{
  "num_hidden_layers": 15,
  "hidden_size": 64,
  "num_attention_heads": 1,
  "num_key_value_heads": 1,
  "head_dim": 64,
  "intermediate_size": 256,
  "vocab_size": 8192,
  "hidden_act": "squared_relu",
  "norm": "rmsnorm",
  "norm_place": "pre",
  "norm_eps": 1e-06,
  "positions": "rope",
  "rope_theta": 10000.0,
  "rope_fraction": 0.25,
  "qk_norm": true,
  "attn_scale": 0.177,
  "bias": "none",
  "tie_word_embeddings": false,
  "parallel_block": true,
  "extras": ["capped logits"],
  "init": "normal",
  "init_std_qkv": 0.102,
  "init_std_o": 0.0,
  "init_std_up": 0.102,
  "init_std_down": 0.0,
  "optimizer": "soap_variant",
  "learning_rate": 0.0152,
  "lr_mult_qkv": 0.5,
  "beta1": 0.95,
  "beta2": 0.95,
  "lr_head": 0.0131,
  "warmup_steps": 102,
  "schedule": "wsd",
  "decay_fraction": 0.696,
  "decay_shape": "pow",
  "final_lr_fraction": 0.1,
  "batch_tokens": 65536,
  "max_seq_len": 1024,
  "doc_mask": true,
  "train_tokens": 150700000,
  "max_steps": 2300,
  "dataset": "wikipedia_en"
}
Each number is 128 + 24 x the weight over its row's rms, rounded and kept within 0 to 255. Layers, rows and columns count from 0. Numbers have three digits each. The size before them is the row's rms in percent of the matrix's.

# layer 2 MLP down, 64x256, rms 0.268, rows 54-63, columns 0-255
105:127148096121110132153120155140117154116123100160146129132148149149133102139174133139154127160125130132122130131140155123142144079138115110158121150151143134163131131095147196100137112126148138122116110164147120149152124163121141153174119143143173104163145135162110161160113130106132163122120075155142104109169166140113143159117149129128104124107137180149135093142158111118171138131095180108141121159131111095119140088111139106171116166140124120092113115141144142137142158133147139102119121082140102140149122131104109142130151122145170161157166121115223100103163155089121135144116129142155106163146111133164158162139100103146147191120139160152096123120110113149164134151132157124123151152113104205152148133151112113169121119130118155108116129088181125149125138128170117
108:155133126116123130094140111147123117121137105115144153127121157082147188114143137120154143125170131153136106111110142141133146158170122121096142116082100100115077161159128120123117157135143148140111120094110139133143118183140152151117128118145197146153139157120130149131152158143130107138123154116143152088163145174135167149140146121122112143145110129104128121124133116181161136160128165141133139146143135145110164140107163127148156117160154127163144078137211120130178141133083146154137131145099095163154082098118140122151143127128104127136124088135111109084091123166130127142115142147111124111145110161119071149108154138129134176159115203125151094078153147130136111125164140137142107106144112157116166142147134128138120166117088138104124158101146160151109176110135164
091:132133133098100121087131128084157137119138131098111135097080152137105063147152122117133127136097107131092116168158113131132132153140118132103148147099079148128143078130104102130125119128164073096130129151112135137121151168101103112109134159114155116140121114195131164121152150091144118098113161114124114137117121119130103089080125107102125129159118129125120111081155106192103130123108137127134111128114082086125118159153081087117105157126082147149097150128116071137103144127161136145145132130153111112163110134121127144147131122131115092164148102139164122131145091141122105134121109143136118080124113151067135099116144168110092110160084151119130095185097146117121142135161083116127108115134133111123143122158094117144108081098114116133140087085107127085128131175138135
110:120102123178132121096130128158112121111154076119147154129147138142137133169115178132139144127150100130108132145132168129116103126105130133072088156137129109131113158099120114119144170128121090082114127110133127117141131113099109091130122112132128111117118112121127129102159146099145184108116096161133124111135118175142114171138130155117146161149131100099136120137121134120140112161111121137144149108136096135127208093140114115164169162137129127122107155142149098142151119130141118166120149149128128159140114151101128116114132136144108115053100148134127214055138154156131130112127138132084133118137139115149099130123146117138081136142163172172090086104120121133188103086146159133100146122144111055108118156116158144143125139109099128105118118137172087156133159129107155
096:150126116146111109174151100176096128122142130118133148108071100143131136139096143083067138113120135137114117129139096138127141129126127098155125170111124145142095100137109129186127114105157128155121125101116112116126105057104122173121107095113170122125113122119112170059145116123140081091127104122126098122147129152116136184108088113120146136094113128112104104109081136141077142173127054132104121093124130180136101136124110134120111085121129126118094132090083164108166088120127135112131136128118129131157138149131148100156129139132129117118108096114149143127095113157138083133138125157131121102146135108150139104145091127102148091109101142155154128138117149159124152095100143151144113108112190134185135139154108120130123190111107107126146122109146147148096161131117099
095:123108090171098109110140101103126132072136130125119151134139101136117143130155158080100135119130148171099129160137136074131174124108097120163155132118111123102091101112099130122112162112118129136139136164145101136122123143093161107124118129124076165086110141091122151136103149146131113120124090124097129108088123180136118149120144128086105140152124158109125091135152102111104082101108158143141096163107143117118126108084095136076137124158108131126106138077169136091107106110132130101138129135104112094112107097079116120136091134133135104120120158117132146131154135078100124131105123109120130081124151085100151086105106117120168124137140131177149120071069166136144132098135129120121180128145106129113145141122118120089131108111137129204144137143082151121133110132155166
093:137120167087134111105156109138115111103093167076108112111102091177143134120093116131161142119161162148133162107097114116118129153107119153106095113126089124121126120096134133138102171128178105115137136161093130124150092184099120110073157116131143085149091073100137145180183137168108115102142151131109112163118087147131118145129118114138084113124123097103095139138150117117141123081144124093088120121155131107098106077156105169141147147101137135114091180125125143123150126132094118133129129118097102160159136076138151096121154132131119130113147125164170160132150096133113094114132141144143150117162130104105124092156111121128114126133142096115139119176138121129144140079103140133114141125158149110169138142138142128115098106136141139116122149106198138129136110116143180
098:152120179135131132141163143115166136114116085196151142152114108163143149162118175159133135139119147137127106101136154137153140121139124116160139155141124160113120137125125128122125138115152136147130122117083104141130093151181143167084091157141099137111157081116126141168182081116138114159141093109145145149127104138133130110108130151120170143115133128139117103089141146136095142144110091184123106137135081174105132142111177095118133082167089130111153101107126109148146143119150141117104137153149139174135142160128158132093089116127094159126141118116117139110135129122119145102131122143133136108117153131130119104174096136122134155109097138101185153071137113115139125159126077084132165094159183126144149129161164132141084125123143085157110187140109163120123124143141126
102:148126149126117140158119158152142121117140114078127121110163114089131111144127097108116130118157154076100143160107154073151108154114133111137137109122079170123131117170151163100118108087159162112122120107071125116112139087120128093102137135152123106135156153149131149139138138089123141112135104155120097151125106125121156087120107121104110123166152102148123147153069101080124132128125118129113162124147170111133100125120103116129138108121124139120083119099061086115139115126127128137141111076105120126125110126093133115133139123113104127119120163127131116120096107168099111126132160144102126110088180141114098089077110128128070128180141115169124067088181122118092122113165108128172131126083102149066117127105109118136155145124154087158120132118125108134133134121167114
096:113155112113110135135100098103144133158138112161158123166110113153109158116070114101137129139065168114124118139095132114161093164150125117116126131137152168108211115108143133144150142072143154121137149130111135126149136198106131153134109141116085138108137134158118102081149138128142169140119077160130149102114112116141129134147114135137149094126143142121120130189154139105160115162135133142154168145122122076121101149133180136155154078148113132110103154102127107128115147120150121119132101116152062172179119156141106148113138141123156111139131121149138102090148085131138151126096148097143156119117109095128130109137139131118130116161133161113150122136165131145062132124128147123114154156172152126112142133157120121107114183147163130090128108086157110110112122140107091